config.yaml
n_layer: 8
d_model: 512
n_head: 4
n_kv_head: 4
d_mlp: 2048
tie_embeddings: false
extras: ["capped logits"]
lr: 0.00326
schedule: "wsd"
Each number is 128 + 32 x the weight over its row's rms, rounded and kept within 0 to 255. Layers, rows and columns count from 0. Numbers have three digits each. The size before them is the row's rms in percent of the matrix's.

# layer 2 MLP up, 2048x512, rms 0.0977, rows 2014-2039, columns 0-127
051:164159111104120120104136137119135160120092142167123136108088167150117119170129116109132113177163126130126179097165156127116135168100070131175137159127119147131036093073138110183169102114121157107145176150127114114091108148153155152057098073149201113172097076139044157135092183139143099148165157204189152146117145111091059122160109157093139170183088141223101078090071160150127165111101
108:111115121065143151117141106096132115026172158115124107157144108119151083126140155142088114142179133089161169084076151095131172169163122179136060179082051164124154115065146190095069164134116154141095126112120116148130122097181122189140121163127195148132119136186113131129104141092147135143137099134129092130103081113102156136115075131144149162153164102145146086055171070148102086124142
097:128115108150116122090195106181162190154102147141091187148068143084135110132132119178149169127120190139155085122146145114188051157132136108162155091135103159148092120109054151061097147110160126111144150104144155180152160152164090090085150130076062152148106068145131075147079119128135054132077134109133108132087116056142131140161095113150065165130095131137162107106143112142163104136114
080:113066127133163144163112121086064153123133114179120123121128131124107124151152110059158155091187120199125089076149118163110118161116076137145134104172137147074133128167131123197113158111104134139167100098101137110188119112086126134142166166086142120044156115141118125140053124077152098103114083131101168133123172158121106111074126122099127133117108103157097131075087155110080117134129
113:129107102107184143155158110159095180116149109129139093116127162173135236150096160127104112198133098130064129128126187114178105097125075143148084179180086111077092077091133142111161097113152104099096137124149121152125043129071140109113095177094134148091153079117101108087133105105141155127151149167134095140039113173118107133114096118146148119104095122152060117086186095118183110101118
099:105154143137205126117140116142129169134129112124150104090083102109143174119158172169104157138090144122134048106105198135131072154079151104175085066131125182083139120128143139109139121133131141134119117153069153109087155081106147155097168160140131157080121146122081120148204192092079124140063171095146165137071090174155105090119083108155148121111079156168110077134075071105134102122056
094:126136127036104121109149065130058137035086125088064118137168114094141059192089139163073126091140103095069069154127115175154154153120165155124099153148108122077152086120101088096137169168102137176121135097216085162074147108123139103106162181086147083161187140127077127115126181132098127118135071126152109115114129144131155149129133091103120115073112171137119101145151131112108113145131
102:150169155124162112156159135140081130164093126132139094168062156147138135197148149103074204175125061150115085082098138134147103155135175125152109136127145193095112181164126093160145112131125166091080143155132138109131143149127103145157125129096110110125173144107084096113132122075144127157128107128145133151138154115141057145100128162131051141162230180164038112132160112160121144139127
097:134170135165109128176159097069136087088169094177150102115157143175086131129183172173106128129124091098059126148178168128144109153154163155148113132045191138190063160140109140123098091077155135109169194077165145085175179109116064170162145146181151109151193087082162118100166191188160121118103172103152152114176103125087124181075111137094149089186089164153123100147131105144114170111187
112:095130092079153132148152129102102139156136128100155136145150114143172165147146169124127107176162133141092092156039097098085043168128109131115115117132145169136142135092122092150091179098140135072192082157128104089155166129147102153113175065141076124148136149127221128165160109138143145119137081125135154142100156070097150092124124108150103120151115135028134128113125104076135090155095
101:082110138108139155115161148097095097160135158088145155116066083106112099088151129062087166141106131135104122156151181104105113119162110109115110149074110144115130171153137105164086094107104172143090142150122137171148153133170148113122141086153091139091067141143081131147147143159112134167172129132162073098175155119097162113159077174081141176103127143152107116149110116081083108150130
106:192134168147091151124108141107130071119107107100121146106095090153172139092123150130157138084082136158109101165098119094129180146149129110127134104113133187141205168124082100179169143108178162139040149110134080133160115152124136096149127128109090098152082121119144157173126145095156160070145125143144176115133081128140138171132180173097147127142161130145109168091150101145140139090201
100:096129060087130179175149090128151100133198107200149088188153132127114170190086134092154140170127209192160164057138133167106179102108075144104178173093112144180104111090129117098181096161116157119067021139105176101171048132108100146070126133119129102144052123090155079154160111100174167145160133140140160172134093158096106121171077109129136154074190127072186089124114144135103112092100
110:080114069100087134118104105177101093101192083155153167146101131100154110134072103111110083120080140104149141101085090116190132125131114124091150157117143100113141082111117132080139080145121164135138157078146092164176139112203082115126129133075183111124129099103121107088160202133135172133107094109132087122166141126139131098109183134164113091114092177086103178163121135209163125121140
096:149207116124113164022185151125109116154110089080160000074120112109212105131118160149160148127102121130171114063152090114169150139138103093140118117119068061086186067147170124138140110077129137137092129081157183129132176106144143197159118195136120137110135126158105166150175178124102104180172108142124135100065104121131049120116218134089141075132145132122086140149099169198091098133112
106:108133092164095134112126106094096117167126104124147134093111152116138156155131155132134126179122087113138170096209120118117100171165084177136130101177088146139102139165168143130136140097194094150085170114139129140143189095160151126178114131111095146148146107173137040140111089089105071120084154139146137217153183117144093091105130127132132180126126116120135081066131085112076146151173
104:159086153190157138060153138148117108157148167110133127117135096138124111140160160162131107127149166125094111139160132083126105108177129090158174136145073097094070099101109135122112119077162155130108145122157093105141160152088130140123082105130108156146150094096061174111125169126171158118104148140149120120171168171142142144072131159058121139127107118171092117152062076129129121150164
101:099126151121131126131126190117137132117108099128110137129106143139087150131103087141110142114100127089120081131108147146080134128094127119137122189114089139201134136124118061099140154064117133138186129179108153167100195098095151102098051179145110096192120119128067091132138129138136182175125131175137147118131141055071136121103097129167179151098140117114157108167080189110073151171183
097:207050150139119135153165170075121112127108141139131118134139085146130147016146202162090130092099103083133116142082100105163144092241087142143124100134116170108093130185060166096143078191103169133111131155098170125094097125185129125092103075174143147112092155138115192106150144173088137093143147102121145090110111119133174147102127114114098127145211097129103132117142115164130178138152
110:100125101141124165116116160130125105149112146158140141129139141103059119182194104109125138168145150066134097149093149140188182120138140129073101120175118133102169112106120179162123131143197165102119101082101118144092090111113182118162163113130150071150184158136099138097110137173153126137135085137141141134099125117126119157178102093105207183093114153153169075139178163188136142133155
106:140129172130145114148168111150084101106134168064143154167080118162115089134151138110128112107091141086081149123093124080057106135088124097143186100147078109142100119105110122127172105063168106113161129092142158109159158154100102203121101172162130168141168111123100168158128074145137155109112131084133135121064106094113136110077076122090107126074024061089101173188121132120148116101213
102:126154085061121163145126081172070131170106141122157131126088135125161080153178112141097108113148137052139099102104141159182131183123096082150143070121095108162167125150129140096101140089105135134104115146133123114150173155115148084150184107139145154133120132071119121072154160118129075130191157131129150119156103120113062080178106138088088187090115131160109101112163136136091182103097
093:140146126157174099194095113160162104105200093146098121130161111152132137110099114094103100131164088072158092123138107132161056101083139104149162153149113092180096142147146172126140099112113136138070108157116131117167121155124161070145176162170130109153096155157106097102146155097142121138157096097132124132157128161184091099167114057111123106088128091063159110118188116122087144129145
102:148093234127128154189099095095096156177175087162137113150088136165107148108123166066156176133117145149138104133161107166064140122108109189175047105154108083108126117021122085178133154168128093122180151197089100123088090082163113127181105163134091111124075123103204067171186117154125138161138116141152142117101151171093120161122101151160109148134212144131061119176151119120140195120170
101:120106094136140184167150155125115113100131145086055149103108111182118142173137086165148124169160153118152132081110118113097157128100057099128135098153096184119145139088116094119109085122120136080107126164075136084124087072143136176097115137128157117117054132140106089171151150086088145154145169127139175106118116149188092145189123112150164149143144173137179126117109119131157071153179
102:160186151143101142115084150157122091144132187140108102155078095172148166093114202161091132119097150120160108140149089163126146141111225141097145125153141209142114164137108091093099148105126126090105170125118102162128150118125097168151062156124044076127103107178112146098162107117154140139098082122143141170122120128128098147174145156114148138102142141148140093085124107100134158106142
# layer 2 MLP down (transposed), 2048x512, rms 0.0936, rows 2014-2038, columns 0-127
052:105138153107120149080193094148137118122116134098117141119107095165162127169151119053116097129098135181109112130137053186128098113133134181129123043138163153156112141092169103133148071180138154127078096159112146126131162066110098151148155132114098153101098148141110139146163140157155091126142158099084109128114145170100067131091078189114131052127113085140145153143093157087157118137146
110:142138130080118099099152124103088111126093058179106139192195136133127084147111157117169168132174112130164151081095127092114155104101099122088064133121060147089132074119123119183145131133159134168109111077174143127091070144176111142097107169113103119109065122165170144106115069150137157152134113153124055142128110109102176081132129103128136165185139195120118093126151149127110127162156
096:089137146159126135177131094109146142131145111154071169152128131100110155115108099110168142134054139112143127077112102110105117088148129151089069112176190155117093127134105055144124142165138165122108164135031110087120144162146157158147146054139112116132111138167115167151141080113147122092161125157050132137124096166118161113174089151104122138165100062100099162106123112146117148144094
089:135143102138117159154152064127154103136099136091127097177188108105122086118112105106099169119147109148132100122140137128187147140137156198124177096145095088076117164106116180099102125113172133141104108160180150125112105107130150184092087150054083125153128182108048094096115151109098065075132144133083146100225157137155119100124148101166076172118162092183067064109143138145111155134107
108:163182191094129139182116097189128165081059095142090151115094148134113138122121165170127078181135153131160161155154087070137136111132184045165143134173092132148163082185075138136134150105120066092148177162074136132176144117124103119144160148114093212132137122136126167125100151099152132162096124168093104133095212084154114137159121182083091096174085168042117164119127136103090120101131
100:143115121098144156120103129126088182121119086141115173171096136095134136096144130123095122167121117159142167081166186085079107085084135153131125149149078120138196142120160108168221115129140133104125201122141140153135123075151150179099146132093118119100108133120086162111129107164131120125112121097138119115120144128163068111162149134132111126155095167090111088148152122157118160088127
102:121158137117149119123166088135133109088125120128129088176131063170098145033170117129088132158181113100169126077104165126130111093176105128139159129106158188107153140096128145070145118076087094157088130131145131135077155158107118144111051114073119135097108106108174113155135138147110136127084150121065177127147103138148166149165113116163177134150149161167096089132147118103127090091137
103:151129095144100120109100205123129072118146142185191146186127115085125176147059109107101020120131129000143125072109137115181159153118153124089128149112168138157102131119127147145106127105145156125077100166152153143074135123082172193112136141112116099136110117132189135137105091116114174061116187164130091154122115139124100092166178139118093121101132170144138149119114113090170106109088
098:188124075164106099135103102062188124068134114122156116116124116160092081149077140176117120190137157169090115176160134124066112161092212113118110138080177133127124129130082093116123105108160105122161127120134104117137185129153121140119145128122165129113135130057165088114085126093179173096063115094178118180172200160137137150158172115110140131146119149103112163153132103147078151086064
106:111100118119121099103149124115074197137128118076190136082132084134142153114110143134123079108147128172148071119067103106112081145109153115068074121155149129098144090114093128123109137171128119090145113122073068122152110145076073149192101080094157118121102113114151123117101079133130103120137158114076083113091178128092134141101146130172084084113128095128078159140140115129088112130088
101:137178127102097154131129175137112101098117119095083117127179137117147123087141139115088144107128115178159039126139104103153181115110186110115112088138163135159111142094107102092160129111105152139075112124162108125202132183163157101161103142143149128136164154093128119122112067109099134119140115144047100199075086075117089096126136132114096098131112146156072102113149102119148111147121
106:125115138117069132086094111150118133175116103091164190104116123164116106142137133185084193097119109135131128138109127075127106129141156137121100104188122091124154079120109128084117162131169186144146130094145110179154142184040144093121171163097013123118102157089177142095161061115146148111145170139072061162152185151153147097121171198145153130186147103125064125124146140067133137175054
098:107105197130087120118084109083110111136123127147133103094112123140161088104102134173151167140145094140160041087115141059089142117126160156088153165056115136142072157128093097143129103124097172082156121128104144155099132124137114129082115110107106127127140120097138116144104088106220210080098107117041085144187089110105137103134108136079133117111131092118089110101169153198101127084120
107:188074095155130104066130123118159132163134159132085116122080146085122058155111156180116126123107142103141138071086204117123126151065140122145129058148104101146199093094189117100167118135110061119152147134107177120059113120091136138109158132123159102125074152106087155101168129083127119125140131147075073159145160189085175081104125140069092136172176068106100142117112136107091137138113
091:124173099101113172180124138129185128185143128141123051124105139168097076082113120110188118120141113072181111089138118197144120101148123156085130123047160132183167166133142096146185132102096147093137135129115153063143114145092134109204120133158096120156125150123079150166122123114139104105104101188040119182168092063134140104152121114107136111169135103144128084154074107136164091145200
103:140164164152100107089133150137151087138154168166093102161094175092114112093181141101142146118128148150101142093137095136177070139135064127144080151126102088152150096171143127063124147156176135066140143172147112115096116156160173104120055134099132159157119133127090156129095061125170179097122122096038102114088162092140127108069116175147083092193155123209119171128099145153108121063107
107:134161118162156068147128142127101106096144137074113177110011081089129117163113115092119172131120110095112128120133091165062062063141108136109070078075147098180188146175124134077160168094120134142160169213104076136164114174100164145107119091165118158123119100086153075175108098159151126135097139126111154106139149133159085097121115146119125113144121087132070117124153124086124145135079
103:151093125106162124079167172140176077076082135152106135062143141122147102096162110214123179149099122186175123163105156110086130141036118114105092135160145158102129145139070151154102184128147069148190180096143137143130169151129107144123085129140096111092071121199116127129089134106138129124107114190101215154160151118103136143073090088133175090146152102052115149103127096071159135119125
104:189144088084100127179107126089152202105156105123076101124112154127158093113073161158105123088133081159114168157134104091104179136110130086121094142217123137150037132137118119099174110126141154185144137201140100144089103170101174171096110105111114150069115126101134139149114137205141123103143100141101072144123121139180196137139050146128102153132094131149121135124117144144132114126125
107:125157104174160138078156107146108082123155090102096106185109205150180145162103145190097158147183137093129115097124089113094108119119095130101137141117106100130121149160074153191126186076126127143152156182138147085128060124110146101160079119163117157137188138166161129119117197103185130150121137115176121134132136142082143122147045094157168109163095100114112092149146141108085070133184
106:110116159116153149085132100128158150112144140109142127131073171093139158084043104123150184119158152132135087181149116166155109102106223183106145100114122134116194144089143085141101126172130149189171150137097124132172148082130168089121200161143099148161102164185136102158103080154148116181130166137131123159142176093126094176045082113157105100108093115181110205210132148121193192139154
106:197173206074158133091069188120139133126161133090089072128100142128148129132097130108121098126123117138134066082121070156116162191148138070052163177088113115102161126153128084157110168125109068115129133167126124139132132137155200090144096125116125100104118127161174141161118087168175159128118167140108098143116128096120136121116071104122137148104121178116121114152166181119107176170152
089:069089102131110139129153134141182088200156138167096115058101121132108138145107124130088178154116134112103116101163198063153140113155120149146105146104084128138101077114047144158126109144162134117161147114133115125114117127103157135100093095100116142062146153098133136105110107116184126069141131090127147149091107119089164129150068163104138123114113145138103159172143101150161113130140
103:179158163141160088168164178177068131165129113120128116160161165148109084109107138117106093122179150050203126167174094153140111117126156136122095133141153097117175143049110100133113060188104124063167082159104112171083165159151151185156064131142114136076123106137137053157156146131122148127166110120144068128113150087135147145115090092190119157142143138087141113075086154129132187127159
099:116124092188174129111073125146171109131142101129115102078200070076157110185155111145124135062099129128146214143113104129093138086137133112126090101117149103104165091134159109114131124179153124098063155186141135101129135073120140055120162140137087125112132106147074153176086122159188171084118186131111101140106114171167124071125090153176135150066153152191134109120104083138115112140139